config = dict(
    n_layer=8,
    d_model=256,
    n_head=6,
    n_kv_head=6,
    head_dim=32,
    d_mlp=1024,
    vocab_size=4096,
    activation='gelu',
    norm='layernorm',
    norm_place='pre',
    norm_eps=1e-05,
    positions='rope',
    rope_base=10000.0,
    rope_fraction=0.25,
    qk_norm=True,
    attn_scale=0.177,
    bias='all',
    tie_embeddings=False,
    parallel_block=True,
    init='uniform',
    init_std_qkv=0.0435,
    init_std_o=0.0,
    init_std_up=0.0435,
    init_std_down=0.0,
    optimizer='ademamix',
    lr=0.000769,
    beta1=0.9,
    weight_decay=0.31,
    lr_head=0.00429,
    warmup_steps=301,
    schedule='wsd',
    decay_fraction=0.66,
    decay_shape='square',
    final_lr_fraction=0.1,
    batch_tokens=65536,
    seq_len=1024,
    doc_mask=False,
    train_tokens=471600000,
    steps=7197,
    dataset='wikipedia_en',
)
Each number is 128 + 24 x the weight over the matrix's rms, rounded and kept within 0 to 255. Layers, rows and columns count from 0. Numbers have three digits each.

# layer 2 MLP down, 256x1024, rms 0.0923, rows 0-213, columns 576-639
132103154148113158107089123123123119155128140117166136151125135092142154124110111107101138127116145149123110115111159080132093107126105131110098147159111140125144150090179178132103137150108124
145132125143091123116107128112125092106103117127150096135156134146207138155161135116125104125149149144116153164129109131123093106083112129134112090109115107099108114146158137130140111106131164
157104114102118096133140092165040154124113126195139124158105096143068097104064129158148099127154127133137154118131120113131133134122163136154137095112160086141138161132118122092126117083148102
156125114128090125108129114127126126094100078109132161117124131106122119133113150102112081153111151123140125094101110131101123152198115102114150108108184107102143114100111131105145140120134107
133118115158142117121147108114141118132140100124147148128103107105126157129085134134119136120085116126117132133143151171145145149156133104119162119119126145161161140113148162166113147111132098
111101151164134149138131118098142127109102127107149152156132088132154137111130154109134112142130125158130108140114112145094094147110036136138103116148101123134107132098155167108178094144084171
137128144118128129135134126109118150102162119111115129128150088120169123143178129153135105081131128147118157190174121170138156115152110103069107141141157148141154132102107106109109112158132166
139114103099121142115142141123129164116111105142159120165108086143163114118123098102141114147147148140116140142093149117154118146107137127129109154141121089147091130121138101118177133066122125
121123128100161146117141119116137128200098105170155109122128101209120123122135129120132114127112156115171113143138136119146145149124160095132088156072099142125141128109125113112126109126093149
114142165146116148129143168133136171151117187137108149127136160114082116167155129131095109120124155103198110158068118123150107185130110138145124091084121090121156133104149115120119131165158139
128150110118156143137115090129128127112107150131092124112171166178154161106107108152120108152143179103129146128129125132141142162117116117194093122148120141137107180163139107128142116114089127
135158118135102153067155117124171137110161121148135187139100142141125112135152131079130118102131118149098087120143132157133146121152119147091127150114136115135085181095131111092113160139162112
110144116111102129144110145129132128161167135129120097096128116082127193123128152121095160077152135109081117135133124125134122123129127110079113130103132154122135166120144121152165132166136122
124111104129153099123107146113146102104124161129073120146142119146095132128172162110123116122158147131133138074100141159174100119107134156156101159111118134184135111115114166157120134151175123
084149112140105130152142127127105138159170112108130113119140086135104133101120148110177171120102071133112133085142110125132146141122139141140130155113127157152150090123147106121133094144150133
119130107130161143113149125109120142123128108155081142135114190101120093100131170118134091114109153121115174143165124151148105161119183107091171137129115123080086113091173088131095124121136132
156100121129124128148114118143088138173133113130147116136182123194079123116147107134095110154144112117125102096122133125133082054135123138149103142143184110136139120159129132117146128153170136
147093107129127146150137115145158157160117172114159139068107164116113115131129142101137152138166119127155116107158123099153101097118106151136119120057145134124111036168095143161134157121130114
126190094166138168120140106141103165136154135133115101112081079164121068137120108125111101138118097143152098121109122132117150107120153141132110143165123135110129103106090142165136126119134091
131151132129148133131153154071118150098129151100091118106135130158104142112156143156148108096137120125134158141133148174133114137128112153074121113159170163096144134105122124117151122092105163
132096124106107114138119117104114141142110115109131144105152147139121139137134089100086138132096132123117141119142146126137111163119132108152099130103136181137162125164126147133138127109114125
117177133087118111106163093140110145125109159135120092135153130113128157138147083130080114106085068143173130119087086105148122119120147112111149173131154117119098101129141120128115129160125155
155174115161141131131122118156124115139106101054133144063146163098136081130141123133153131119168162093133132111129104093150112116135117117110121136156100139101138145150115111135151135105128152
127130144121105106137149137147105121132143109128148149149187129148139106108123091095076135116119103115135096101133139127096151129129099138135147177129142100166135106131100093137124117124149116
140111104087115153121098149140128149149122126149170131171132105144141120140106122140117117124160138161110143100117136152159171112136156115176123129127126106124131060098171134134116098106151095
157137097158159156164116112100126145153074138102146104126109156150115125101125123137138112149139105118127107148119116119096118100112154162087129132126116150149126153170128147130111079122124153
116116104147154162104127108124156120115144162142112156142128182174136174089166151151131130154138130127125119089162149137113122130120168125145090153096142111144132160111140161118118165144093135
084097132097125126109125074142100106123126170120108165106139139143147133157130118099114129132128134129129118090117125139166121094134119175166126132133128095107153134134138142110148084116127111
134131156153106143146096079159133171095136104149176139090112121090062118131153095115126120105136102122146123125118188130136116139111141136117094121120095139152118103123124084120128134171132141
140132120150156148175147128103178142129120147123148123152084155116109190144184115144092115124158114131131136118109134134115103133124108152164143083143152133137141142140119097112139134169099113
121128154110149125119109127155134163106131125162149105115103157151125161114132116126157120134138132131156127118146072139150099101134112123165169121127131148140141113140152116113110132085130136
132180102133086151108170136082138115122128121089089105133070162117132130129128191143122098166080051094124133125122128168141131125126119108091178138125132145110121157116137136130190115118123139
148183075110088107140122097147168175138109117095137149130104103090137138137126116118115143109137161098121145106086113129118149120165168147143161126141119159133152093116110125169153150097122145
097109115134083089114132154115148183125142128169158111167095160087138112138103124146142138115096113153139121144127113144147120140145092138165104153123166147135091111121120092145123066127132183
098108173169123113185120122154097171122134140140083126131113147166141127135112164094193108108139106134102108122110108134132141134122164125123129141151147144102097104134123115094117161135140158
135131146089101128077127157152112110142146109107141103161123112120153098114139092140153148082129181150139146150137108113156159155078112133087097117128139119123136120126132128134126162136115139
154145106122114137132121130118126154113122095115126169114144186094152146162134107126116132135133116095113130159109100090110136116153120121125160118098127148127101146120153171133103185111146119
104124095121126118142065105178155182135142156131113136145138113111134110161133114161115120149141121127086158120080088135124139113123094110134091121101182129129139125121131086137148149132161080
120127121145157139139156106149138155102099155092087115134129117125077153134113132126085123096128133153114133137164145103116130126123133151120121164148136152152112114121132118147124153099156123
117120182177111154128147115146152079148155094124122105121106139077110128134112111168102151153133126111132174141144133094096154117105126103139128134135115076204122139122103147150141134183154084
149121131121187105152118110150142101166132100104128080135085130122137124150110153128171092136123068125096122149120115114140118110171133122088148163133122151133146110120090098108140104113120119
123198122141115098100103069133120138122148153152114121117140109120090129149135114155111123137132162106146095090126107129162163088139134133129103106105128083111143168142094130109099143148105098
136110130130111111130109139094129113113150147133145161167119133111159185088150150133130156102114098155132107129137129123105116166116119132108131166141060122141084102135131142143138135140136161
102092086154111120136164086127127131123152134123182104151107172120172125106133108115142117107141132143131142127107100109107119103097089139102105100130117131151139128145148124127135095149120123
151108082145114164152101071112125098131121132134132138103130146150157154087117089089131128116126065109128115139114132124076158135139147142102157145126093121107115093115143134158122128120123103
120096127135137141131149205125136081135109167125134146132175129110123110144157130086137121129132161131146111125130104141131135126136116156092130156083114155156127158163136107113139137126132147
105185124140129123168127117122151132106135111144123164139138083158132117139088118159125138111123080148095134150086141125148132098150132115127139144151150168122130107150131136109139099067143185
120123126116120115102130159128126137116161178123132178093146101144121119150132119165107123136101144143137149171133127122122137153139062133132118121157112117155137109090123130129144092113145131
119118132122125158143125090119075121152107082102094142114162113128163131139130113155120161130110159142170125143132125119158110132085108158129163115105126114134105167159116159134147097184121145
158157137116103122135129161129097169158139100139146152098086143106142153154131138121115143141163092092061090121114138157137134127118126135116147135182104151129145187174107142132127125138106099
143114122110101145130139162101114096154120131141070155126128108099156112106144150132104121138103130172162167090137080146127102165197094151147158074137122142148125130114145104140110109187137127
128131104129133108145116129126140165126143125147158134116156122123090111143105135137121147213165140131081161098153117138115120158145128141131102120103148163129108114113113128146134159099094118
149160117121178146151115107113085114121081108127111138115107121127133119121124140127148125125112140131094129145143149149124108122111127109129143139130155101106125128102150120105151111151127144
128108148131116135137123152103140152108143150094157111119146147146155141142173104160099175139090117166088111158150116118146120125135119147160158131155105054103120109133112202142085107131157152
099159124120091086111132148151139100124156101122045111138106131129157120174130138162113107085135125098127141112088150140126128137111114132130165130106143101156134118113126133118128152110096151
100098147109190098110135126098163137123133125111101127169121157090123119115122149112153090115064119123128092114133118163159104128127100117133128108072161179121140138143121123099117114169139101
122162102153120134140154133112130097140111126122119111132099142097124115153111157131138116115117171123141117142112118109126084125156120102127139144121167128123184112125166144106129173105169102
112114103135149114104144154142187120135081162125142146108087128135118148138114127111144121164157114131083134133114088106126165115097136130165140090132137108086143130152127155148148102164105122
094093080147127125129104145104125112106147109142144111122112126117109164133136113110110143129126140120095147122104155139125106144089106137142120108138149118098129134134119146159102127179123140
177106154130117136140119102116123096113130124126116132138143114133129129144108167148155144150166154111155132178128144127089128126197130191128172124086103101149161139097126146118084104125165089
123120189131149154141146111177106085149131099139120142137105123128111089124140131150177130130158125121154108129070123101139151107110142143138132085150176106133147159115135149123170138178131160
132122111151161155134153173162128114112148121148141130100164122101148107139109130126173102127177066111081109104133130117114130116104170092093155149130178122158142168087119144111138161108101112
114134099145111155109129112116135128146124140127120128176112089160111136115106143120123112154203145149152127102128136158098164097090116151145132139152207113083152123140100133108125102143133179
124109152196116125116112121110117120124100159107133130119129150143124133123109176169080113153137129119133122109132126123152104124128131101151109135132084098070130087130119126152106133132137127
134154085127164098100100126130100056105137120129137155138162078122079090092115134121164116107116153162089150123137130111131159142160094118153094128198146133161119121153161152139161116120132114
149124155107141114122131137118152075098115150112133110136128151113127147119144123144153107112124131128153144152170140146115113141106128126099115099116154092117136124119112096137127122125127139
136157146136197152137117158177105101130124097084137130116141170116155119136147131102142081118138070138160168127099106134150106070127166089163128069143109102132114119107126099094143107136184183
120110150133115164138094138102137157143111113128131114114145135156141103130114151112103125141223158137151129144121162115111140147136096122169126113119148165076173125168143115132175135105103097
113175100143143108153126127135086165159128155145114083147143112126127106154133139152159152132083176126157126172142125106151152110128131133099115121148146132134101092106153160120126125122101153
132138143141176131109117110107132132138106124160138104109108114160173111130116155118121140108131142135107152146162103147124121102149164100147128145128124118191120151107119146090116139111147127
117120114125101128122150171096138119123123114152134116151112125139117090123106171138132130124131143156098133152111119118141142139134143075095123106149116104163106126170127134123123123134160180
110084127162183096135115101149173138141099121140106123151148148124086142106119126127112139123088121130135140147151142105132134136126093138152107125127135140103150103143104115101113111123159146
124097134128129130114129102166119105133107108135125138162102136148090122178126136138107112157095142114092152165098133120150129144103142142153128113142161129129103171147128112156121148099119128
123088078143130149107133117103137152155131083157087077091118107177120158129113119159151106146160162122119148120144138155165138172104126094062147100081105135107168090125138161107112111130109140
130095177126139099097145157104100114134143162116146102146137089136158158082107109099129106089167128123109150117132120126174126128099139149132151138190123122096138092146151124118154122143093139
129104123100118137126121163157132110160132080174156141107133123150173119087148101127174117152079122116158129112134131150120117127127128149134111137125144155144122114106134160136128121099140143
129110128143123142110156138163095114153107115128188124160124179122140146168144141118164132138116105168103123122109110145115119089140163150132081116136155128068105099122133096133109132117099166
147123129107175101127129147177121165132078139112149118144139140125122126096136102123128113144134131141110136140137151164108119114103114138134115124146113138144125133147113097115096116110112124
176161134115144153125131108143136106102071084117136120142127139146146166093109129124131106159126175180148176112107125127114088133122130099175147083148144114144138160078129117150088154139137113
153156136109106132163124126104149156156141110104139129133119123115155165112138141100184136094184117145152148147126087135112142147141109086141128154110120124178128125126133132147124122143166149
132100130181136109142123139152146171149134120125116152122126168145080147142115107132132169141131124126103124116122115120125135149117120123104155147120098149137104134105093128122130131111099077
183131174126153115132127133165128134116130129127127102110161141148099087143120114118161127109155077076095144141118103143086151142138145077148141151147109119159128144153169121101148136139130161
119113136173122121107132153154108124106097143120115160109120115118107112132124116081085098118171128128134104108155120108115096116135116120140151128118142134168126129165090136124131122098102073
143146140113136126126147148132106182121167137115129135115141180099117135123085137136151107129090092085108143164167135118095111147153111153131111097133119122112159142119112167122097148104130132
146125106171141137134130168083172115150151111125108174093143156147117146152157097178108161152119120096103138142130104114127133130134126134175129124163116188101121129168122131141143152135141082
122130111087121132056134174084100138108135143123107183159140135130173114136114144147143172126128091175152149164107098151167107108156126136089139103128119151124128114173093121143121112172134116
130139147152137122119148114105138106120131139148147110138118115072094102153164119100110127150126131099176130117117117124132129146129125112131137138071156142114129104110129114136126167129143130
117139148114151125161113119088169189136121104118178138112109067137130120096178189134091140066158106126138135141098136120164095092157155129107131102092110142123169099148126164089097084119128123
140097145118170118094123104126139094126132120143099121136141139112133125143133098143122149104091111109096088094130180111134126116108189104112111135157100113081163092162106135118112155154162110
144124123130124126150150134117196124086150120132151122139114135135099125094109088119149123163179120136132116084140126111129143097095177138121116142115140137131131115141122118152123093151123140
107129108161125133166149176138135093088155129136124119107156147133074143116134100132136143105121097132109113147140142126133122146174204100141128159143091110118123170160129157142107109136129098
100106130118130159136097130133141130107120123123127139133099130099103142143127159117110125136156143148155105098123074118145118125135155154162161114151123120109183151115121102158145160118107161
145140139160152120158130156128102154114115138103091078130092150081109128164155152139131148141149090075084129159115114136135115161123169102107139112108095171160140094135132130130172181140095095
112133126121115128124130130095132091148169130106146101147121161147133123133136110123096140135097163093101137125127119128126099128128117121146146113176082168125070129148124151129136083156128151
125145120145090080085120129159133134129136110125152195127129131126120111148149132150140135121129161085128109132125133130142146123126121104131074120079179133107147162160110123112106137136174099
137098106137128074151129120148159163175121113100093150096141131135174119189147130159136131143095140131144110127097128114128140116121137155118122144119103155135144157173134157091176146130146163
118163130109146099081129108122133130112094122121109186099138085101086148116064127130093135134071143119142124155128122122115082097124130098124120107109122117107111154105158085162089078123109132
122119132111162155129147077159142116096107100118163169097081140164115125142096129149114113124148166108104079134120111178140133137135077105111151141134144129134115154103132068182165148117103102
176175108096123119137125082131140144115137136126127132126139124107105146130144130149116120105097148129118106113112083133122146084179096142112173118139142093097093125110127096140142101112104158
126097158136132148104126177122090143117120147115150111110114120110142131093150149143144146123094158155154131129132131103130112179140108167119102128060115121115147103137121114132154124132112120
163153114151120154126143121097110140117145144135169137122065091087147120111150119154078165112121139112130123136128122103100163147135142129151134129114165127112114187078142122153132131117109116
141101106134099124158098132133119151108181134129151146106182124172146118137108170102135131131100145103110141093133117129107128122144098131134120182124149129132140146126089132129092129122176130
099145112118129137139135133151153123147152150130100127136163149097154092135145132166133152129102143142112122146138125121124134108134088127120153076135125126095120126114095106129123118135113124
128091138048134133182152097150117142113120119127134121129132122093119108135156141105113117127130129107129116147139124156118124149139129149144130155115146125121164145139105108131124089119122140
113143160102168111141120110112140143133167168098116166131101136044128121134183126149146154136125136164143137137131102091128137138114138136146116121066126140151093108134152178126135116114145120
127123114169160067193033096128126070168078118155127095141108155171083131114109180130130098089201147108179183115182104136094131152110056092146148109125142109117113167228072121160096123130120104
092152073128119109123158098100132125116140103143085120115138158178141129122092140106161185134108118124160148130103110109166138132130166100123130110160061099157149111110120120148111152117125139
124125158106109140135113158062107119120133129127127145138106123122167133117114152111111126116061121112104109122141130097133099127143136127112116140085131120151132082155161152127083182080148095
117152122138116146150119112089105120133132144132121142181153166123111117159123148108091140158102125145100103113128119138176123116125097111146179112124139147100113122150101084121134091163098119
159188121118132156140103109125131123113138146169166120163142099115070155127091124133077112150188114112114112134151152089148153098160172095117146117111097104128123101117110097150130138153167137
050127086131138134156129174090074127170150121096109141125140118147132088139108082138122119135100113098161118143131111108118120184130115156155122101105141133121175114123142142125113118170154123
095155131085144138106109162143100134159110145123119140128122125145137158106136162101147156107140127147110112112119090125147149164122098147107117134112109168136137156150138082110093131090159143
137182114105115139090157158115102149140172137132092143114123108102152125093108131144119144105137144133163094111100132114127138116107123156124124157137110118135106115109145115123148124135117120
148152112136134108146132113108164085163149131171153100153141102092137138145107114107143147104137129157094119114122115109136160099178165136082161104136138158161122086088119102148110141157099120
124115102143184150140130122112132134122140106148179146138106119148121146096126111116123126152093145091084151122119125133145106134124111125163141109142119138123115122142144123126134077113123144
070123183135103094155130126141116134113145080163131117157126085160060134106147188119123127103127098155142129170114101139116138088173123147121115103131110137110133160135115089131144115081127120
133123154140088104142114159135107122178130169111151096141136104156122090130133134149133109068151161158121076114097132124121124154112124158110144144098132145146181145083109113115128129148164145
101124106131146134127128123168197111093157140146153160144129113139121119103154171107144167099125121125180084133125117131128171161118111164151136140125139136147154129114142140130133150125137166
150119095127114143088133099147155135133115178147158126109132115152146105112116149104118143120130148143140173170162113162105110125132099100102104106161135104149127121129109138133090146155114130
115109155156096151064149105149079123116135136153154141148108135151124137116136180140141114149141188119113124120123134108149125102138133149136133125110171166122118107131083135145082137158166139
164121120138124126119064130137118138125102110112096140120147092137117152145118128136149118130102076154110101132133120109127139117136108150118116137108126119173123130094131140109140097132140103
148138142203182091111044125143145078155063132060149188091089075194164142135150226129118059128197146094190148112148101046049101157102091055187155082185133124109143167244112091132152163139063090
123119108128118137148099121114109104085144136133100161103171161140123150117130159125175135123126115161142099149125108111170156144115120125108162154091115111116165150123130138112169157110128128
132122095120094108126158143118135109129154141153110122111125100128156104124101187103111140192101114087106133133137142133107114120122127145096176190126058108120117159138098158143133144088086094
125107123144088112087162125116137116151082121107133152163143156130158100156129174134134077084130149138208116148094111103129131113114119131148095154129086090141117109134126131133162116149107133
151153142117103157143107138106146137126162164157089149105127133112113096105123128133087135147127104128096126124157126126138115125141087118122120134124107142143127135170129099144139072120149115
116076190093122101102180124096101104126119175132119179120117139129142115130111089118144134112129128153148135090138127131148112123137139136077102135171133120114110145165126151124094116169126135
137138147112110109091106121101111148110153175126121132090167173113103111130178111126119137096095136124128150133125148119107130109140103136127053113115167124082111165155102108188120142137105103
118161151122143131127155136134128161095103142133140133139160163132150108151162140157135147166133087128098110127142126132129120144103140084080161138149111161092059128185149163140115149146145086
140149129089189130141140161121089126148129103120140093147082049193142143137097142142182141081093097159173152121098154138089132114114174139190064133132115156141114165095145164128147144103136146
094120110111133166116139142131133142119115162102083165144165223094126122129113121144117104135143165098144096140106146164146095125135096119100150176116116138124148147155116114085140104158159091
127139137118138124103112102107164153119105107146153111136113095109119122127123144131098146141174115116154146101113162139132138082113130141132150143127136138133145146120139154135138117145105127
164145089134159131120123112078164143170127100117115159139108120129132146129138138149159122139161144148156141126125099110147172159126114107125147146166091090092123179169123174174115138129128139
126128141100119110122127108121152145114106152103097146114139122126118081153119159114106126132116127128176143128119136150123097124157163132130145135127145107112116144142176136154109132141103100
103085131148104155130135103137157171105132116099110117124122099109131135125126143134105151140118121124095131107132116147140082121121122131135135161108126118140119122141165133134104076124090111
142094129131131151134123152101121149108124137119130113110129133127136135099118160077136128143139097109135117143138144110089107140127106093156113130130110118148127146163109127112083132127140111
182138116120108128124117122127139108102137141118165102125154153112100134111141121124121108162112098107125171131163131145140130122114134117151117116174135120136134138137102111134139117087123106
098174113108167128136141185099137116103141118092144119129127126115152104146145104094154082145149159094176164103112158097119125126113125118157129146153134122119126092096144136127159126127108195
088125120120124134119140157129146146174155141114116142128103098112114131132128139183140131106050121146134103137092132139132119114158134133154120175115136102128083135093108086118145152115135163
155153109182142151110140158148157094140118141102093170138139118158079090118095129120098098147172192129116147121161146116097127127147130129115165116088139137148155117179086125084115135105139133
144161115117124127125127098092112155135119090128106125103098091154121142114139123130079164108134135139138137145142191102123149110099114074155093117178109111144119174130118133125152150108140106
094158116174157101137143092101120116127132133121121096131124093155176153155121089176111168128159141133133149128131145109145120136113120077127140082139074140121081096161152139149116083107106163
152158139134109146103105124175120161165116088157129073141116113093091164080129122146131124143053164155140154142153137116107121115113127120156131101164142112135117088145130133131148132122117147
130170107122131124138117129150145110169130151135154116157106100112161131141138106161127130168094124179126136164134142121133099080112149141134110135171147101143129127124156120095119153079154128
141140111076106129117103117154121119158130169106086104139144135116146146113122087144136110094128114159095106137128155148119108131118126104120124127158122133139113161083139096138121136118150101
117129118065105088103101095134142131112172130104136108141150121093097131098128117111147137143091099147130146155143119122139122153114140136133119154187131128141114113130099113101104124122166139
159113130131124138089115154112147143118124141115129138135143113116105101147152161089097163158113161136096141112109105119119128161183121150125101176108167136122108135155133138146156135092159117
124112156090133143129082106136101157114126153113153117109141166164110146094142114100156118130136142129087150114156088098130122130119103129116071101123149161104116136137101107149102129132081065
175110149115165137102131129133133172114112143122153135111137153103103136122110137073124084167142121111114124117136155140089129149126112154150131119115126114146113120161140109120143143105142114
136143149137122125130145160149134099136114109096135131116109152145123107147179135128150127120093103102174151139158162123130137157135126126153146150115149107123140148137123155126096190153108085
147120144122101145088081091131135109100115133096144125127120154143106154121093142091136120163131103127097103113157112136129163136138125146124120172101120091164163151111162128105091093121113116
133166106136124138146107107115153136104138089117137136147146126116096156127112075137097121119070144122103135141118160137086104155121141158137096151141144145111137134057136125132088083100143117
106192116150089103118169166129092094121128136168098106148140106140131157149142119148152113109120130116121115135118105147133137117135168132133128130135084148146100136118139165146125110137097169
134123141148112133149138124165137112090135097149104134155167101131149161112127117137170139126120146153118137112109124100134158099104141140161121144176131139127133106097112141129175145080138112
120134131110132121151121116125168109090150129108179101123125124124136136139117111142124145126141116132120122146117141119117148124137167139130146150131089181100156101078126158130123130097128131
133122136176129141156118138126160105158107119150089132141125090139189129142118128097172123153143139130080141089143165121107158160129129111101113080150140121124110134149156139123107126105137087
143096119133129139107143131160109141141147142162107142116130146091125129140132129112122135147107110107223122101143097127123105106180150154106119135133132105197123142143158086122149144151135172
140180150063137120121074107118120151116166135098124091113140158105085142155157113102081182135128130115131154103161147103089146175183125130107110096151131142106126087162075146131104090111105111
070148115128103118178135148084116089130117111108143121136127109128132142155139099146120123152112117127131136123141129100124121122093133110112135096113153109128111106145089151111155113110134151
143151134127133126142162159117128132136147164165117161116155124153136132108110131153091126117155124141147108120088155109114140109169095169071121139129150095154137141083126116141119128160129124
182194141115109082115131145114085126143128127116144138119103058086111135125124124145126159097130167092152166099129098130129111127123198121165142110156124128143096117124116084100112137142143133
159113165162122116162115130154157134131098121122123098121109087157123121158176049128090145160179146109149164154128138108125085142123139118090150117151095133160135122109159135147135126123128102
155150121127098123116133170117125139116129151114112140146118096116138096156097127129135121152097114151062103111115132135100178177170118098126115132140156151151092114080137132109131126142086164
085121136112110114123099129133102135163138175129139143120146129123125128134136122151122142113173122125159119138145141114130147130121146095121142109117105162079145104140113167118137071090117103
069103137111123152097148176170084094126123123162103114154144109100181119102146080124137171113132128126092119117119107137151144146116149113139146164145104105128088183114140116127123118129162182
114128082111093130162105119120104114166095126136115176139125140190137112144137139150138110125120131121124128119120125132157102114073140097101118092150118133097163106130151103119136148101084113
104069155116112135156131110177104148121141123101091118143113150119165105115151130125143137136083123084163175112116085121157135129126095085131132075165136111131132156100136142128144093116109172
147122096121128128129115107081101075158151119128138084108129135087136098126129142157151119154144093101101156126110105101132118117157151132137120151080157114142098127157125133152114156063138104
099111145086096135136159159161177140118119120163145141138154105105129130154125105156122132136097099074103108170120119129154164113133144139117126089148138142148114153110127106123107072112114118
106117137124156076131156131130118088116118118116143134125158083148132098130109073141091125175165105127128121086104137121114164143145068162118151172114107124159146123091133170144155132130135183
121155093116148173123122184128141126112137144132107109106114153110108090123142125119184129115172088127100145157111089093097140112140157157148093139162115120153121117124172178121126129105133112
106055081185121119109156067169107133112137072140156121136149092106077116152092163108090155139162160171141117077171121145174161128119110145130136140123141079115142117136131125128135111115144102
122134096098116120125141167117123133169158099129104128130145120122152120102127099171135158160158138169097129131124171121136207124097130093112123130172130151102071084130152183115138090206112133
115166176121136130120101142161174103112108100114163135167096186143142155108124130144158105120090171144136163114061156161151109143149135138120158128072151097123133147110165101149115108135139157
153130149157124124106131098152162114100124122134162112114165132116187146137155124085125103102138113142116148147162140125108115133159139055134152078134133104118149137079125158125129153117122090
141148136110152122119127134123088148115132157135144064148138131164095122117112073110130131091104101136132134145130149095122106111120104130133119138167107147128110111099147113153132142118111164
158131130157161133152070127129138170160095108122151128124119140130137116165127146099185144108146111117109123160109094130144124117109146153155136118146152132101164101133124106127103135110140142
108115128123140127134136135146128128119110135117141150112111112113171118125127136147143130104115115106117158148102140142137158148107143181142119157143122144137145099178181136134122128126143176
135098140168183122156148117143140166123109146104131147121128140124141179131149157125126115139140125073134118121109120129103128137119158125081135128184095135115102149117129171125129170137088119
114091132120127115125144152061102072138092179123106153091129147204137170126129129129130128121142142148130083127114119105155121097107105127141124090170163159108126154153115184163127112151131113
083103136124153108114099115165082098133094172110110141079132107157130133109109113125134127150200086134089116145127150152156110163158125129104134106122164144141140121186111109130142157131091138
136105162139122094130136129115118110148135129111157140147127139115157110117116120150119148115139156123180109115128128151160110137113111113132116119121091089108129142137132107123117153147124118
142168095122136119142146132160160077097144119104120121088068180091122099133103130130171140121172122100113127103137100118123101170107108119149142124165133175116139092137120052132132155089073099
092099157131157129168146134073165178109120074123124112108136173129126105133114160121088139121104110115094106099099119129129119127126112097120137158116173102134132091161129178141103146109148158
119148106127118138184126107106120139140131112105132103167149120155093165124128127147130169084119121177119115139139166117136140081114119086146116113103135116086119129165144124137143087159122099
113136107109149148112112127142095148116188153131148102164153099108161139122130174132129144124139117173137160163139100156151166120170112161135150150123105129105089133079155106154113112153117144
127146140173131097119126141139128114128147122126179156133126128094113133108156164150149103179076095131072096145138098112124100161133114115140165119124104116124106139155104147154092105138106163
156131160129060131156110155123130140113097133129077132089161193148129144112162115122119112159154140140122103157138154128112096142106115128104151143132118116179129074131128090129133181110136094
146167133110110157122109101138151163139106123165156107095139140139100105123128117116126154113131128131162094140183133122127112123140143135118091102102107110120144111094115163128094135120088111
110121107064139149138141131135124147125153129110162131129125133131140120138121112110125116128142144165116140123126100157152128161127082102136149117151129103134143140152160162128133115083154133
158151112151161103109145138139111142105112143163104121135131088079156109133131099146107147143126124099130144121140132109130118142148132118141114137188124115148089122142141143118108113124142113
098162114151094169092145161110133140098133067128118146136139141095174118161165147152165123094099088109125148135113110132142138106117093142130088108170082137126148114087142075139130134197136158
151093073153086116108131118116124118145092142155139126112135135092111119106129131137126135137129123162144120117132113172111153126124153116133140137102150125104136112185147106126137142176083141
115120110154133123166134093142112089110099112148137096090087142156110151121145111146147138134181091075172126097152155128081106159086135092094137116099101111155163160118123125110153194155119073
139102161143143130153129143137168147123125125129105122088122149098122111145122154118096127142133098103118108127181171105132119132158126161158160152094129144158112182131135111089149184146114095
147116102110122107144107098094115149174148137131087157120100126120094159077118051120099142133094085134057121137154118108118155095152146152160128133115121103106151150141120113130132171092114091
159132134138160105094132113171150114130122142122112128124097146136107108130146147088123107175121137082134142117166131130099107135113168108108089142129121157120154144121101110131142143138134088
108089133189126137136119115141113140116138091140138145126169137159155106079094118124162147092191117154136094141132112135124109062163144124120113107147150103137138102167128142138127134112135136
129148177124130126114122116140085129109122087144134138163132080137117134111140097114132137145112131125155135150102125143134149128142144107125137123127168141131132105096126116138139111155147175
141096143145095115109135083098169095095124144153138154131123202124118129121144140114117128114082124115116137118156146121112129139149111134122140146114108150140120140111151134109149151141143113
091089112079155123123129122087130115184131106149120139085149131138125128136135091162100159132117122119145114127170169157132103148128131116134167133114177117135119138158096148100127166128149080
130131112154107137101157138131090168119139143128155138175123106131160115112136161129166117148152155084147119122137135130109133138118135132128132114117115105131142117138106085131176130136140144
150113112127131109164148139152099149131143103165150114091138145174129144157125130132172177081143146142126131141144133116162148099164157148117124106133093144107093109118174110119107124076124152
082120085120088136150141107105170064095111156135057142124131041125109105138142078148154127115125155145143149121114148124117138123130104120094151135148130112180165120110163100091105130127122151
101128159106198091121167137182135147132152152118172101130112099096131132178119098111089097123055135148120069138134111192152134133112106132144142114095151093177089115118100116123141116137148120
150155143176074150127129124157130092136140066153113112120114106095103168124089151119098123115097124085136125085123117147127141119177165140158162167154102136140110112095117079154096122096109116
098117129130117121103130080138156096105163123123136087122101110137125110126124140169123076085148128093097107130108151112135119131105127207132123121115126141120157120165120113089110122107124119
124062147157110138109143111157129094124127131158115124106147138073105146124113155120126128130116146111141117131146162129141150142165110140106114117097142123146142130124132161130177179141118120
149124136125141140121125112144119146142106120174107079127138095156110178095125118173176106094176090140128128131129132119099139082109118121110113125141054149160168175131130146137155136121125110
115151110143100123158156101117082116123144103106090119104123093141143095145120135064096102120145074134104110138137150157154109139166182127131190165135119171151153142128156120140138134166135181
174146148162111142147132119135112127142118103119162154102104098095110085153093145146131142135123147139125164139153134120090130115129098073192140135144107153136113148125124177081107153109130115
101114151101129139106117194136120139116139231118100078120147130103132128101102118135097158133121155161107106136127121141175121137104138143078134139165152136154121123125124138130166109138122156
122164175136098117150125081150115109107160140139103158140134121152115158108164126147135130180144118077147120148144115121136179114110150157144093138136142096087103147137146110105139158139137129
114083130087134116076139119162125122118087127120169161120115118144128151134138090094188102131178146149132112150158121135139137141114096118129143148126096151132118153149106096143103170097110107